{"d_model": 128, "vocab_size": 3271, "init_std_qkv": 0.0461, "beta1": 0.9, "final_lr_fraction": 0.1, "batch_tokens": 16384}
Each number is 500 + 25 x the weight over its row's rms, rounded and kept within 0 to 999. Layers, rows and columns count from 0. Numbers have three digits each. The size before them is the row's rms in percent of the matrix's.

# up: layer 9 MLP up, 320x128, rms 0.152, rows 134-168, columns 0-127
# down: layer 9 MLP down (transposed), 320x128, rms 0.147, rows 134-168, columns 0-127
# gate: layer 9 MLP gate, 320x128, rms 0.163, rows 135-169, columns 0-127
up134 094:511503499447475483552511502493497492475510511475489497471470498444539484513549513489495528522499545518514472501474538511520497500475478490538469524502544462478447488511482519541501531471523505462449545488485512542523514525484498519531478539538483469520494522428509539505481494522474502509493487480519490495495530478530508521523477521518501473491507480499502515512485499512546479483446
down134 091:477500492455487517496483517547505535504515489461521492504524499510526490499504477468528491485491418483493485533472515510486503502492520496462453557508482502565528514438530483543505524502475514493512490533466496518495514482518527473495502505477532497523465486519484482467523506534461463535462504487521525465527478482501495536496534516549499495537540494502510461523506511499502452508521
gate135 090:500495475467448549541476460500499463466500490488502492489497516502526485514532513464469499564520532470493505518491537502484499499551501487453502496466504468479502512528461513502506484503499516502515468509524534527495494458494520466505518460500531440511489492507485497477453453488509478511517477528529506483540487474564518533523518529537493540468480485466497508474501524489478527530516
up135 110:510493509456474518485443476523525471516485497467514521520515483508519537501533521504510527498498547499466545511478495474447499488535514477475422539480491519471496516461507512542514494490458469461522538464515500543505533476505516502544493477536517503481451471512497491522511501509546481523458464543488504475479511484503533503509507536512490490512499496473527491546494480510498478522492
down135 099:501554485481537459513492507544478494503453514479491491510500462495487527531493484519519501485529528491470496482476484471493462506459530505455441518487482540484467518443503494554477484512475497494476517481478505553467534509496499499554467490528486516483504513526520517530505491506523465545448484559484479510487478543490484519480503517491509499486506493493540508543537500523513522492494
gate136 102:505518518556467529480488508493471498512510485431503487511504529503504514547504498533477527490518553505500480524483489523532513490496495514527472465470460476525519457518510541455530473508536479497518463519514547529506487442481505512527530491505505461510482474553468520488518504502505513478487493504483484482522502448524525509499481499513509511496461473505476483479488495506487510518407
up136 098:524513471519492542512507511476488525507488496513500488500496497512512481506481504501521495497512540490502518503514470477519498582467467440499518452491482456457478456496493527480481520530542441496480469550457518547533492501515494489518506489543531476505484525444533488496512487512492520538485519497493497503504483474502487519528501506513463507488535495517481468552553465455488511525501
down136 100:497467510472524522513486463477478526491521512480515514497505482486511472498512518498517472442469535538545512548506533503487507490505505515500535488538480503510534509486540499505524482462506496476506461487465524494524490513545470466541532490524432512509451482501513492534504501485489524452539552525479458519498506515473503482488504492489503512501491547456495488489535533469491433474492
gate137 090:519506532531439517508481471477520450518543473494497493499507477546473438478485508493461502494494484481499529475507527484502420520480490511475518485495467520505464482481536505465494546502505471564507556548516486464481491484499511512481542477493521496505515487519476522494522496482512496492496544510548512476499516495556480504505464489487511486526504518481531516500493492465517487542513
up137 088:447490477458493458498512522513486491532494508521450487494454530529529494452507476561520513514495464542489509493490516482516474500506502500527486477487480496537503490493497479522507514512470500524520506540534491489523490533498527469539513543453497476580448485515508551511515498515508529506525524426467531520506551502511483470513487482500482489502518489491477510474523519513494493493500
down137 089:481499532531498498497512538483512481531503499487477510415447510519524490505486492506465537525553483492521478465497525500466519468527499535465486517460533470499487514495513499502455519502513515491486500509492498478504527458484484526488506486538506480436487534509492472557481469499491536510490468479486535494526524512519503449556502536484497467496481515557524481536517500505502506518484
gate138 096:505497467491453511485496480555487473493468487467476461515491540499456493499482483509486536490521468522449532417506501514553512503488468534506528508489478465484516478486481510447549537505478483553482503524492522520532500494513510464529513539502513530493457495464520507471472540468508508507524477497490529507494511506525492446491511496510480501505478540500482501502515523467518482520522
up138 096:505502431533483471546493522464498527473519491514476483471497529546472498521498451525520505495491481483505494480524496507538514520484538504440506479514441483489483476465484478516524532508493514509551566462520482495512524502522468485510516488502478510523505510484510504528506498469504489470534540485466502543499468496537539503494477466485507500511550527486493469551499496546467500489500
down138 098:497519526487487439499433541486511503517488516486546501451508518521489489471479469501514523491489503505468553490504487495488491501486532531546494493544474435478493485494467491537486472480536454470493494477486496489529501516478493522486494484519488533474482501492503494517506532489530528527521526505469577477513492487520510523471480499471507525487520550547535482530452505508476502516502
gate139 106:484481457485460476496473477524490515471475502512473434415510512496525512513510476485519487481517502504499523479501491514501546466495506480521518484497500531504475485492499544479531562507533521478533511527488519504499473510482511508481513517488508505545491506492479484494476488511509543480529490500515495536475522496492556453537470548562482518473501499518437507504508517446496532484514
up139 107:471526443506501529498519457508493537511501544517447513473546472457452533493463503546528472515503449481497519520551495538524509507477486488555488536475532484497491505486515479521544500533492539462458481472517477481501462489516491491540464499519508486519502536529506538452515500512533467482487475494507480483465496504498498520460487521498500511472487482521512522487509510486488493495525
down139 106:508495487508511505508503489474501503486527465479494498482575491496481552531508498513509530522506466501493503502563530546487508540517505468516447503479548504478467470488492523516487496514460543509520492502498443499480448520486543504495506498451471530515476508543488501478504484496498517461450507498493513539521481463501478486530477500497479473466528485493522514533486504531502575500492
gate140 092:504497513524467514506505488522506445483515444533496506503460500483479518522476473544470539486511487475513474487492499507523506489491474527478525461509511496508503514549493509529569497523490496563477484534511508487540511507451483484515494490488450501487479460489455480495469516523495537529495492477492531517520474525504538479509485475504536485515454521459476554522493481487495518550457
up140 086:497495498550517481502512533521479483548511476493501481487509524569474486511479510515495541492450482520479484511504540485504479532480478535533528490527512480473462500503481542533500537508510509467513496500514529501544495521506451528510491526478482529485475458568490489522438524469496488482474493451516535547517487516464491487497465487474467460505501491502511545486478498497505492525484
down140 092:523522507478498469503470536492493532502509483516457430509474538500505498481508489493546488491468513541488502529533539505489481522524501508513505535544465490484506481451519475502475512497475490454534455520476506431461489500524486500508516535521508533461483504523516511497523469467504486515513478498502461531505542489498481509514506519488454533470488511531494476539571518507497477466490
gate141 107:540472504479485502516505467498488523472491495491506487490506493506498447511492471510525508505549502487554473514496512544501440501484426473495477495496457496498502525520518511447469487510476502489524538533521540473513506499461508510463508496478521513514550481483539504440501506537526504535514502496553482505500532521543448519466498485464444493510500509520494492462518517488498501469505
up141 097:495511494494526512552474530506500492492484488533452483546461525508487524492466501527499489512482517491432477477535495513489502486490546514520509473485503462469567484524509488532547531454478507509485478513497547516502492501542503484470477532447502505483495492492513491507460474480528531482545514459483506507518478477506481494512529474530517540452530517525475496515466498533498538530498
down141 097:487534493453503511502507469522539519458529515533496477481507518525537453527451510508550510458511504504530508497495514486504513491493489512543514554497485493433496493457474485471488536521437539543488510532538498500492507525515465530457516492506472485485509467523502508497495495470532507506496451485519469441477524487514503497531481510477531504507465502521505520501541507482507479464502
gate142 098:487496472454488522527487466479471480454513499502478524506498535475496501531490448475459506541521449458486507496491495529505514485532497486492521494541475502536501470555542508506477446506462508529529485473478521469508502531498496538515435537463489504507450499457463513533484505498506519516530543517506549464510498521546512506519478488495527522512487510479476513504512497502517481486516
up142 099:465542456502507521473507509506525523462530511503517512488508445511452505493498488487554513475497504489472535487509477469535488495485503509522537510524493472496525501490519490458490557479529450540518516477496491516469457516491527482484514534480488496499508553504504504520539515454493510553506524468497524486540519537517517501456538495495500480536474470487485508482476491455493502495434
down142 101:505506479501480491509500517503500493491486492506506503494530476501504528538442505511560503499533490498506507463509437556495507493458530501508474500460499500529498476487464526523499502478514488507526552496521498490498478516456517534448488515495541497465462493526515516476430501468542563534527522513464519520480502519525495536511445479470493520491474525497505502494463495488529546493498
gate143 102:494502567465496560501466485531491501457506479503488508502532482445462541452513507525532558501519476487494505512482522496495516515503487501534529479492509525455475545517485508522561530529465450551516481479477498489530495465503524538536491520497492498527471477513453490473501496500476510495468513488490468468490532541502483490479513467486493491498498487500516510525483483459526507523499
up143 099:511509479489537498518512476494479473454460505469502501499468533529533533482465516518510514538476481455485492506519467511511552503496500497489506499489492536572494492492511513486525521519500506473482501505500473506506496548515537470480542514497509493472496552511486468445455492478498547531553463509487506460460491459511501516494506459458515513496488528464478496533477509547514495498458
down143 105:515472486498521523475512511491455506519484491460484480539513455496510479487528519507468465532604513491484538478474469466473513530503502449522524487511507433539500514532547496478496504504492485488522473469458496547482530469482513520497490509475533486537506460472530518524493545507494496482518508521512494500501475528472513506478488506513502493503508497490512505510519522444518481541494
gate144 105:485474502530497508508483494536492507480537496514501528487490449494508526537489500471526500488514500488495502492526556481474505517507463461506517523505506496517540474586460471506519499540489520477484522475481480517524481493529515524506532485500507465509522510489504453514468548462442487442449544502484507531499520485524515525491500523483451503505497494507493466478479549467465532492486
up144 100:487489495524448491478486476525518481471489538507471480529501508531505497449476483515476501514489478516496489465545457532478505540485465521530530518511487500520531503509512466475500461531498545510517521501526511472479509510520493499493501526506517530488509479479509504514461486497455498513505546494486468507480545503511466537484543482473517516497488537442443527467476504510514499438568
down144 100:458487504548539501546520518491496500499491477523521505522478486516510527498461481517487509463438521522502491482510463511535457498526483527511509463498486515519444536478529516513480477527550513444508481506472508483521489528562511451525508500496524511444493526549465488483501495468501485536480482551533503485526467501484475499490513471518501538496493459529504483503508501464494510490486
gate145 094:519481498528475520469522482509539473500510529497551460517507460461543495478513467488523482510514506491488485507512480513487514482544458500488464495478508459469528501471497480469511527500468472480458512538548504496558559457499512465503504470529527512515504487499471508494510452498489527476511508507524448505502508474517477508515470525492456523507530539535519547511465530499499516538516
up145 094:520512495468492493499530529528530532486528507508501506535539498505472461506501471485462527506500489482469408509539507498539516489537482490508474510486507458502516482508489486520508508525469521487448468505513519476554509490512506450462463470490505501521517540436503478511476499478526445479529514512487475494488522468512526540530468510503521494482520544474486521495507497507487500510552
down145 088:463503515511474504549513498487463556475461532493470518534447508506479497504490489483499524478489523494494516469476489477495505499503511506492520504482474560514474467549467506532503486443497486545515498498461517474479491542448512528527502493495462510468524489496477533511510519537524489569495495529500495515528519523483519482477517437450509485494528522500505509485533492525495548480498
gate146 109:505498529495508567508520441510528470481492474471524495461487478468535449503518512501504512520522508542510460436434482508481501513502518494510545492483530511453466522515478469489483490525495514527468471482510489487516480531484512535518520515506490497446487485520505486499492491510497479511503533504531540481488532523463513475477518474487459514549470495493544507483504468480517515545474
up146 101:489500466479529461528484501505502475510497528517445489513497541488463487512485502480444487499514505515474497494487463538496486529508523483540536503511506463523529521493459520555520503502536502450507504445537540508486512542506524480491501528506451457537535498506489544504511491489482483465490491536507501467537503553519515490518525508505456503481503500514466493516505507531490524441541
down146 102:521511507526545511516524530476480527467515477500515489486506502488462466496518506559491527516534517477511484463482534503536450491517486492550523443457444501478475513493521497522523476491531549490500506496519519481487522523506513510466487496456470482478535492522542512531532446493515490487525493481523543489517483478499482439500511491481482533521501492465500496482486482501565486471497
gate147 091:474507534504485504507467508473507501497522518527488484485512501462502512507503475506526530472502487544555483489496533507520560508486452503513516490533491486535559497471481463499475562477495551525542501524473538496502514469473488519495535515504498445493491473480527498432475510496525523511515471452510535501525520512475521498473494500465471473508468489551506469481470511495486534511481
up147 083:523490498530522500482485493466476510523508484473512494535529500529465524489481488498460534548513502511544513520505500503458530509478469489479483490528516483455519444442557498485494479483519462469477519535543510527470485460490451463494499499446534481483501502546511481465503486526531516480496519474497532522507517530540523479505510510498519472502509515532500496527502453504472545499468
down147 086:500543480536545442555526505486520431505483480521513516519510484504472511514515523533505490493446483462489468479451474526488485475511432505513516523520500549462508500471467456488483491536526572457528530502499490510459465502489506547486447478476518502524524516488510498492499497487492536495500483516483487483545508489509499491510495503532496521533506501503518496482498510508509514490492
gate148 099:499495521551535513543483492479485510520505540477483529488499474477514525477528526503470502472525497445488499512488505497498517478496524509513494496487478488519519433551475475486473504503478503509475480480477521489541526487512486482547537535479465434529469541510484499507508460460502497541466507498479517496511559493517508454507517509485480499541494545509568519508466508493468507497489
up148 098:515465522486507498502463513498541478523517535486483490452452522509531479525555551520461439504507516514516492509476530452577484517528513467520478483515511517489504509486509471456471450493541537509504490502481498500517497560475520521469509473521466490510494456499510484493490523479516512532531491498504505450529503493483490532488508470485499473511536515515490471502523494525486532499520
down148 099:551489490483483494460489473512511527484509495516517498493510542450556452481487489506517447522460486520495519524513557462509531521463540497514483489460502507474495488523509451503525520536526492466503478513515518496485508503528508492490516482455511491551543503560450530473483498521488506468435524487527484523476508475495513507511489481517478502482530470520508499477493488524501473510539
gate149 100:504501499517535546438481473525522496463470517507523494529501498472461500532523567461502486526551511501485519502530494489469459533491471485472512503464508485466508473495513491494517508516466532515449484533502483511548462456493521541495541505457507466502507488488514487462474504467495528487474485507497513492545479504508516479455533489468556512506486520500471462477500499492528490512512
up149 100:535475491507496489501519472504478507451465497558500507508542524526543505452531489475463491465496488487480523478514497473505522528430488522525504486508525506497478518477487512453480499482496497511465507521529486469487489507470501480523480468492468499482459525506507507500511501584497470522505469494574517534543524479473486486524483492487471508518466564503526513507495499514532511500511
down149 102:459477528476490521475479468467473535496514508531541467493476502501500475439503499478475513509506492466527488514495538510479502474493527520481524483532519470506553554455501484533521473533495440501471475491463534503537497542545471498502480483519528490549486484491504530502532506508484474484520506471500466541485531445545463501490493508504487519533470482509498496507510507519493487474527
gate150 104:517510532502534512507517526461502487495488532507533414497525489450510472489471497510508536497534480515541531440474521522478516514496516473511453469474509477495484464511494496497506538505482509475500510489450455489502463479472502505512527519495487481503499511506498500512499461414489492479499527500515529490493481511491521497509526502479499515487515488535533477517507524477490592500473
up150 106:524458498509490499511484504473513474485499508470502509532523554466462549527489533486477475523508491480508486516555476525479530475500518516491545478473514500524524504510524452496483479500511535489470460503464477519494477494471475548532472474471495471492550513528476533501494525505519490448497448452493511463484517509497541518506522482530517517491531506534469489479502492492531503512567
down150 105:483470565555495479502503513544487519522523504461518487527507477497481506473519497470531494497544468480504501508454526512491440472445557484480511502463493517490518522474496496509446478531527492494504508508446472503454501486541483477522484520498503496479485495527492512514483535494507483436553494496485502535529517534514511529471505525504522487520526511485483508548466490490494483529489
gate151 104:541491495479473513497485477512484508460440517481533514515484475453501486521514497513516512516532469507482504505452509518488469504530529487536502472510533493521466501490560505484550508479462510550486490503502474523476480520506518489546497501475468456466539498474428483488529452537490505497506494494493552509461541505509505478513505465510499535541501492532515487474510522472481526507471
up151 109:503476504509539508518487499493504494521511553484544496521559490484525541542518502512511487499514472468493500500482480497501493465448486510530523510503513508463485489518482504500522494467506465490512473419512498547516575509477510518502456497488509496484519464479481472561518494470481491511444511502496457507475501478517478532515537490534464507504517538499505484533473503468494480491452
down151 106:481511509502537509519546551477533504558487510494483509552469519477543492479537517502504473477504521502534495481512522511439560459479525496487506541447540459505507492486447487503501503520502495517479497500510506496482492492558520488500459523509486507502519465512479539509480458469509507516481515476504476517503515481494502428489472534511530485493495544488490503517460464520503511502480
gate152 105:493471473545507531523534459497471490476466485540532541482469566487485455466517518482484531516536495515506471514512468534515515498490472449511499506498527543481482502526455519466491502545472506502489505494475470512521523471476548538503517500536500494517500460480468451495497443486442527494488508499509490481497537463498489488488494498508499510552518525505509456516495506511483497491492
up152 108:560493518508488498492454528507503528487544487524466480463487484543516505527494489507510498499473486514537549528515533493536493509463537520467483479533481466515483441484495527513496496488545477489537508484511533480484463489506482504478498498490464483446499491483488526479514530566515490464443511512522516508513482500510512488514560506482498448496520507562477530493495495495494535499479
down152 105:550506469484545527476531526517516523502538511532505507481503518473471487495481518474474469574479508501535488553482473516517462472484504533468509509521485534501536498513462503481518508496507503530514489508473494516526504519505484521489516465484516489520504474469569507509473497486463497490519460522489467485474510451555456497492488523530484494469507477480482473516513520503476451450534
gate153 094:517505505492497476523463486504511507483502467491470473491521534527465500508502527485483437517517511507483542419519498509549501515494503496509493489458494474502490540480505508459517505558514496518484494513531500465515488506476466534481502498542524489502527495552462503468459473484530534516507513516527526478479546504546496495544505522551462498477498494464466529519518453503511473521499
up153 093:445508482482523487508497521523480495482501531529514525471459520450468496492535467527455451505497542502481485474512510505524498521485480499469555534476570474472474470484499483458523519532533466486488530499497508502509465492529506520495521491510487503467536478462500512500504539501550479481515496505513495479462538525524494531504527480534468520513469486502526549518486461506467486517505
down153 091:505506484506480504472500550495497489518546498561539457521469509497507470567517502508490517506462507478515464478534520493504519528544521492461480523514511476468526502505486467458466532491478532498516496501492480531506476482543494472481505497483512446471535489512527496501566530484512536484526483473494488508487512486486477494504473493522516511455525504566549476480495500480482493456514
gate154 101:519459480511500501514518492490485482475493467488528517506507507505498537528485539510490541509535520435533487492497523494464540493524507496456485518482477515471450498482476493536522515534522527510482538527513440481531462528502459504525537498503486502483496504498509488503492515489490564487495511546456473524478536468533497481487463489526493499544485498444516552489490512492509466544523
up154 094:493469478483495523488481463485467531484509539509483491499522531500502495517491488513504527492481544469497468462492478492518514551494498506506543519494445534492482449477509427508486504483485477531501499556479480526533462518510510520537502502477490504505472504499538488533491459488461491519442516485538486511507502451521508525475535453500498480491478485473495510479515530518572519519510
down154 098:546460498501524474484481523497494439487444496507505471505498493508529514528494516502454537450537506477487470482469478495535511520507531526505485473556483501480496514510552538483505479488475512510511518500510476547525454498515504489488517520523491499483509495528559468496496529451472514486482482496518499482504528517465507532510501470548443549465507492467524527500481507508514514454487
gate155 093:469469537561460504488514449458509454517527486548455476488509465477525467492510511508496488506523505469517506449501521477484497517502547496504478520490526466519481517515492465523476507477533548499449479502516509490556506483450538483527543518493505494532525529473453520504513491494514513481467479502499542499507516500501487512493442492505486499470497486510493542488527491525519531492528
up155 093:494467519551459492510511474532529481482554447491501499492481503491486519457533510497449514473495535534500493520503487524523497499467484499443534523473496500497535532482544531477495491484517510523537463465509514500504492528506486526507501472484479508536554485533493547495518459470472506486480520514485480525520509486459415522457508470517507496505466502505516495519528479499501486479515
down155 095:466476471519489468474477545506543534454505496481490510502474528545514482532519499483503532499507453513509506529498513484511504493522467508546511535525484533455537507520498480497503519444492418479490488499530535547475489511483497477489494526523457540541514476514523517493477519464467517499543511512492501451489472494482492465474502491519489497491453500490514536526517478503492509543492
gate156 092:535435493482498492478493460507508471505491506491476551548515502512477525504519503536515500516482482487462549480525472539509550488525480516545481488489515505476486469527489510484529545534511474483474453508476509479501546532503513553511542548488514474514524486489441513504472500507505468529474467500512515516559523490507487507496500488473495509539468508502494484505466509455509504515460
up156 094:457522516510505501493491458507535440493475500499515521499473476456495526518467453510503514539493504509489499568545470546503532516477499531513467496494517484492506485493499462468496486492465497493508489503477469452483552519510507509511549502498467492567551510502467524425475530503512496514483516524513519469547469492513512503501466506554487501524496499489515520499502507496497526486524
down156 090:483526514499467492445469526464524477481485513503510466514490515529491523524477503500511486466453486513560521542514524499462509506503525508527527528530521480472528536491522500573473477508512547470487476471504476519493455497471497529485505472496466475479521489522490482494533483492481542525491528488460472461480491501505549474495517510490504515500451525526466512498484567469506508494505
gate157 104:485471494508508518501476524519503534492527504498459475501502458511466510453499473480459529485543542432510484487474537486503524471449454434544529510507502485485478509521501480499468541480493527493522531502478519494528473473494509537513510547490473481538471504446494513490515516472534517471524478485566501466501548508515514497494494492504468494506497528511494496527483537509504499504509
up157 107:561503496510490472475509502517461494497562511515478517488501481524511485491456506517498488546482544523507564450532536521500479530464519497487488538512451504503481498521497478498489536516504522487526487491444521480460462519491508483530487568516484516492513466484520493506492480503470556541489511514496539511456503480470485527543465476465488495504518506492473519494500494501526495464483
down157 106:506492481484557476525456472472545484485506518552484490504488518519488497511494487551539466483468564491510522489536492502510465490488500445553519480469486488518488501565505487501504474513489492479503480503512508496505501503479481548539513492498515536511524502461529523516485519497495516523498520483499495416513508480495499528459482451472472471453482533456504499513491515495487515524483
gate158 100:539477472521450519494531484498477504494516527516517480491503445455539515500500532482479533502502470510482479498519516492502526535541504471465534516512532506489506454522476474444510553528513540469523510516488495460536511510484521474519513518521488479519521493475511483492485446488527560499481518513527523474477520467475488456533451529462502515498541473507477504490484498545516493505498
up158 099:485508539508507475451530490502494457458512460462530452453515510499484509467525479559498489522492485497539521465491471503505510532454501540493513507434499503468485488500519570520464495504511508529501459509521523490469525499490502488543490546499496500515498483535520499496504506504504499553516516533491512519519553532461492479486499555492495496489497469500511456509522489476515471530507
down158 101:560499488464503500433480501470536529497524545471478498494520486534475520510497521544465499546493474484470506470530506499478508518483551524511475547497514494510491508514502476489498517539548461474512468501523520480506490466506494486524498468513452502483522497527570535502474491499518528458468496523501519498483540501503504447500417515499488494493507468503507491513480508501507490498501
gate159 092:489466499446498516502467480458501498477527559447504508517493507498513467520441473476480525504516528492532534473455493455473470491511494518441527505511495540511525521495497512491496520518508489549471480499497495480495533528512509536497525521487519509491505481550491472475477476482467518526490513508498528515501485479517545492479518483505469517563524506435512493495535494451483521526493
up159 089:484492506494511464498484486477509506477491523458477523499517561554500479501511454498526521536468524514510533478447542449526511532477493511463529538462502491536458503494494525480500519488490507520500511482455475493492473495483486515553531505456498524513486538545509524482489498507467453522519538499448528540498518495518541517488541465488518501525487472511488478490470488480491514476501
down159 092:480481462494501504487495468465487538489472470461511501557476532500505469509501535505504491491496499469495522537493523486484539501467520508506497507509479517533508478505544516501469480419505519537532483521531531475524476526529514502523470517464507512502499495526456522500500488499542493474458518469458553504514548439511506478463517516505503477519463520494553507529509509504516508463474
gate160 103:494497549494474525481515423524491481474487461465476476496505493537478532490475466466523499477562492442539572528461493503465475522530453472525486518510542486475516504467496496498490512529531493502496486508533466479518466467512480521517541490517525473450483478532497510474510494487500475522482501473498516503499503484530490507496523517496491515505489519520524563508515493480514493504502
up160 102:554495496452489487497464497501522492463554490488475497521501476480506498469494516489500547493468498476439492476514473460484488495499429545487490479492507483517528491517503507449506515560480482495506501545475555494483545522517478504448509515480465526506515485480470526486533501473510485485461516529550511484508488505530500471502511501509495534505543510483531502474544518510501533474510
down160 105:475515481533489500490504513524456512521490499455467516506490495493500459469534498543505544515514485474438496484528482478529486505560479523486525503496501495500479515483518524490486493513516492522515481565496461490495499490425509473480526479515503486550497522472455495504507504496476476523500538482493501467506474517510488466546499508510513515524472500532574513477502482510535564469482
gate161 096:523458523499455502485513481506488459511466504502519507521571501477518503501534493450448464520515480489540516491527481530488486484492439507465509507496468505546515531496460511454471510497478460501516506474503503480482504488481472477493488509509553494513506465502478520491486447431469494502514491518525474500508516505502495518501470550525475540483517509496483535507538530510530515541517
up161 095:513540477456510456492495508478485516518532522444520467468533469471482466502489520483479521496470499471505505495492568471499461500478517536480480505479523459501494449523533496533501524498566493479484506518480501485458497475506500524515481504521489532482522530552485499502496520525524495481486516554493518483473474544493507469528491519518538513518496472474545515541480507511491545466496
down161 097:520511489486506488491474498492507512525490458517452515470480494499497467528477493485527513481460497533500466545552508523521516480542498530477493540503523501501525494463515479528506508552497449524453543530518475515523493477498470504458488506523497541467528488516529470504514519508533483505500495438471472523452505460518534489457463498547523520498490478517478501520484499553511509472497
gate162 112:492499480509467544498433475521521514450528502494517489483528484494530461498480494495508468533551497493516473472482492539523518517514508454502530495516498473509476511501472530462490484537495550511501545504516502487477496493528475518529498514462441455497491466475511471501452527483486517497503516504533473463536496500551469491542493477527490525527522528481493491519526530495461523459490
up162 104:505479530540456470542464550489479500511531470467489501521474524508509489534492458531525492508474534498522494477481461516523539526519493493506484510513473546493457456536478507465522461485531455531513477480529519515476507512500497518518508492493532517462475503472544531535495511504502503520506483488511500503483461501479495502529489515513542497511489520473433502499456444494557479511500
down162 106:452506515475476517500446497491483510481534475471508474500495479535512510472500520475526531481545510472508506497480506542514490492517520500460482538484473526510510501464521525493457456488498495497514537487500481481486514500474462519531498502502501435458497509491568491501536505507522482557563554524469495496496484535529500502504493479477479463517502497480489536529564489502460512497491
gate163 098:494528509535467486509510465501520507499532537513469469477473443501526536466512504453492522494513473522495473515495479511489481522496488493482536479518543503510469483460535547446522547528513519522494476507506481474507511523504506528487535495502482468503503486483512488434485494479477495538452476514557497502518464496496488480525533495501511525463495544489536512475487541445458516498499
up163 101:480483498511496478579504536462534511498463525479537520505590540523513489526475477509476509483467517489504572472505481529511501503483474517536520495540523505534488462500517516480489460504517513462509504484484467478437500485491479470529454486531524534484470499491507469504518471488453497525508514476502513528522499493517483480493501494526486503462531507511491489508471535505514505503496
down163 100:481477504462482486514495505461488493549491524554507462509506490510455543541498498510470467469505525521473450448486477504446493490480519479532496551527528499499493438473472532497485493526452505522511534518487493513517502480485505503476474561468487494503539481514545505523484479516501531517459473525488517522515500489515472557501494485515494493501528528498459505508515499482532539499496
gate164 106:486504534535500530485518470490506472491548488509495501477485514484485493480480516492441483555537500478520466511483523487491530477512483462453510501461491534539496501504544511482580491502507495538458510520494496481489487485487524532468493464486477483493513424484512490474491514499524499489542497485533465465498468485528528459493479543519539524524498471507469507489516549493495491486496
up164 097:454487482491531505513510471524487467489492521501446519516505527528487515514492494538519538516510494528512495470470494457487469482498487498497492488470477517513501489523507461565501481532480488498504479481499456534519495543477514514573481508530518540463526505484466535524522499469562491515485495475508512483474523499450503496482505511469488491550491524505516517517546486525546474533450
down164 099:466470506487495514486482514494521516503512503512508506471491492545531492493497477500527485499401515485471522489504487537549494482520512499487492480456481475504549481521480526543532445498483532523502529487493477511484515470505456543507480505521527482502506530546499482525518502510529473505501509482540504501475500485479545476474489473510529531507486450502510502532461472474501580500478
gate165 107:499502454530459490541508520519513508495515509516530470502497518508520513501512512470437499530522520523533488458504492502514481474514449447482510481480524467523482462483478529496479516507565504506515486495478515496485486505528509481461469499474474479461478486484516464483460478486506565546537541495521505490523558512526500482530533469520492518484491521499492546504471463476501535482514
up165 101:495500489534516468535521520492505498506473443500475546497492507495467505473498487515514513513495493508531489489488477461455497488533493493508439545477481478486484457493463500574529517456509493488512445467513533502518493504465520501471510546533537502532516501517487511483517477531523479510506461506477546471481490498442522520527485509467511490507490493557499539469500506473502503531533
down165 104:549522507507528469491485501479502478427485477493524514481503512468522523489513478519498517496431502521473479538542514485538460518535530515493501538516498511491519526506504503488578499517471484450453478490510507540498487475472525515518485488503524537543498499493504523465454500455483537463516536494500472460445501514478474484492485500511517527485478499510510508515508536483490484478511
gate166 098:525494511533471508496496493531463499497522500520516481495503530475513518514535478516480480467509496462440533520482503512520487489538476465537514479499549458480493432528484486489489513543581495498530486530501465465519482501503484516493490505517521502480479489466455541524488467502513511500505534539458459506509504483495522489552499535459511531479507467515491550487487499460489506501517
up166 095:519478477485498460486494475484486501538531523506509484523499560483556497495531488490508477503506452499468552507497506538479511520480510505518507495552466521553499498490487509478499555482527517487482479463500456480493492450466511516508459505508504531437520473546510488523480530520497512502503517494503485450508476500499575465532489504470479508517525512459498519519478505497510491514455
down166 094:515482516511527466453475487497445476508470503492470481488516533493509495497532517499495531475521499500457469512485524494527491550511559493498521489538498524530453504509457525538511476519530471518501523487474492520449482503486510547504463496495467451499517485506524503472484516517477529465436479474517497506449492505486524556498501469479495503500497503513486557515498503482549468517524
gate167 103:487504513523526507510472449527449474535493518523465454447506527486485481508510485517458574486507526487500491519517467526487484512515448489477470527508513466486507511543464463492497512527500482492483516513548499524502489508481473523516501486537490499505480486486477499467474515513505512514478494513520477504475570508513538466529481478497457526508530518515510548482451536543495526516495
up167 102:504493472522485494534506497468528494497482473564497525487508458450536503473512537519467461542516522454519484488484505492501467476534495467474494526502491497536457510511497523495502480506475480463500469508473509549462503520502538471502498489522487491503486509443455473515494455493517514523544537501473473516517509504525513516521463527468523536527474509450467490480473536506517528489466
down167 103:510460483474499534514528484513521543489510508497524448500493510530497507486445494494487463511546484482522503532507487489521491483554512532474492492502475498515501520484495485445483523482468519509490508486447526489498505537484499520581522517488551469518521523448465501493477511498551505496475487512557511507515518470477502478513469505522498496515533473473513511478495538523515441475467
gate168 095:496515512502509500504488453515514484499547470484556514498498506496473450550507482512446505533527499501500471495495489533488498499514459490469504497489480565468513453511494500475461501470512510505482495496485496505522538534456480540469481536474463528497463491470486505482498463454493517534504514486538505448523523475513478509512498477506502522509539549474503476547483540459516521496528
up168 098:545485524481505499501527479484513483499484517497530513491501492500502469519438533519504497536493453505510509515466490449463501506499475514489476551529516515552456473495512491531485535531483446483532462522509479490505516569439528555450521488496535520480492493504525514492482473560542507488529510521503528511494480496463517482471516520501513471476492498519520513493492504500530518491490
down168 100:497457483510508495544508511453499485482518515503502475528524503485481529525531471545521475480490499475532466539476480487508456534492522496484506531480453514476499483499516444494547498529503495507469509521489510493532475442579512475512502492532459511569522482466499527501485485461479513485488494499479525539479482528473502510469486462512501535556497496512502516510493483509479482537492
gate169 091:494476527494517486507494514500507461524515460488505505530455486489492520541493503510471485482514526501520544504456479496490475438506509539485530506542478443495533514502504513492505508521468509517474503456529519475533520510478470550457526512538459482474487460480507484478502514493478502571516480541465480519500505492491500475489483513554511491484475525515445485504512509533463525531461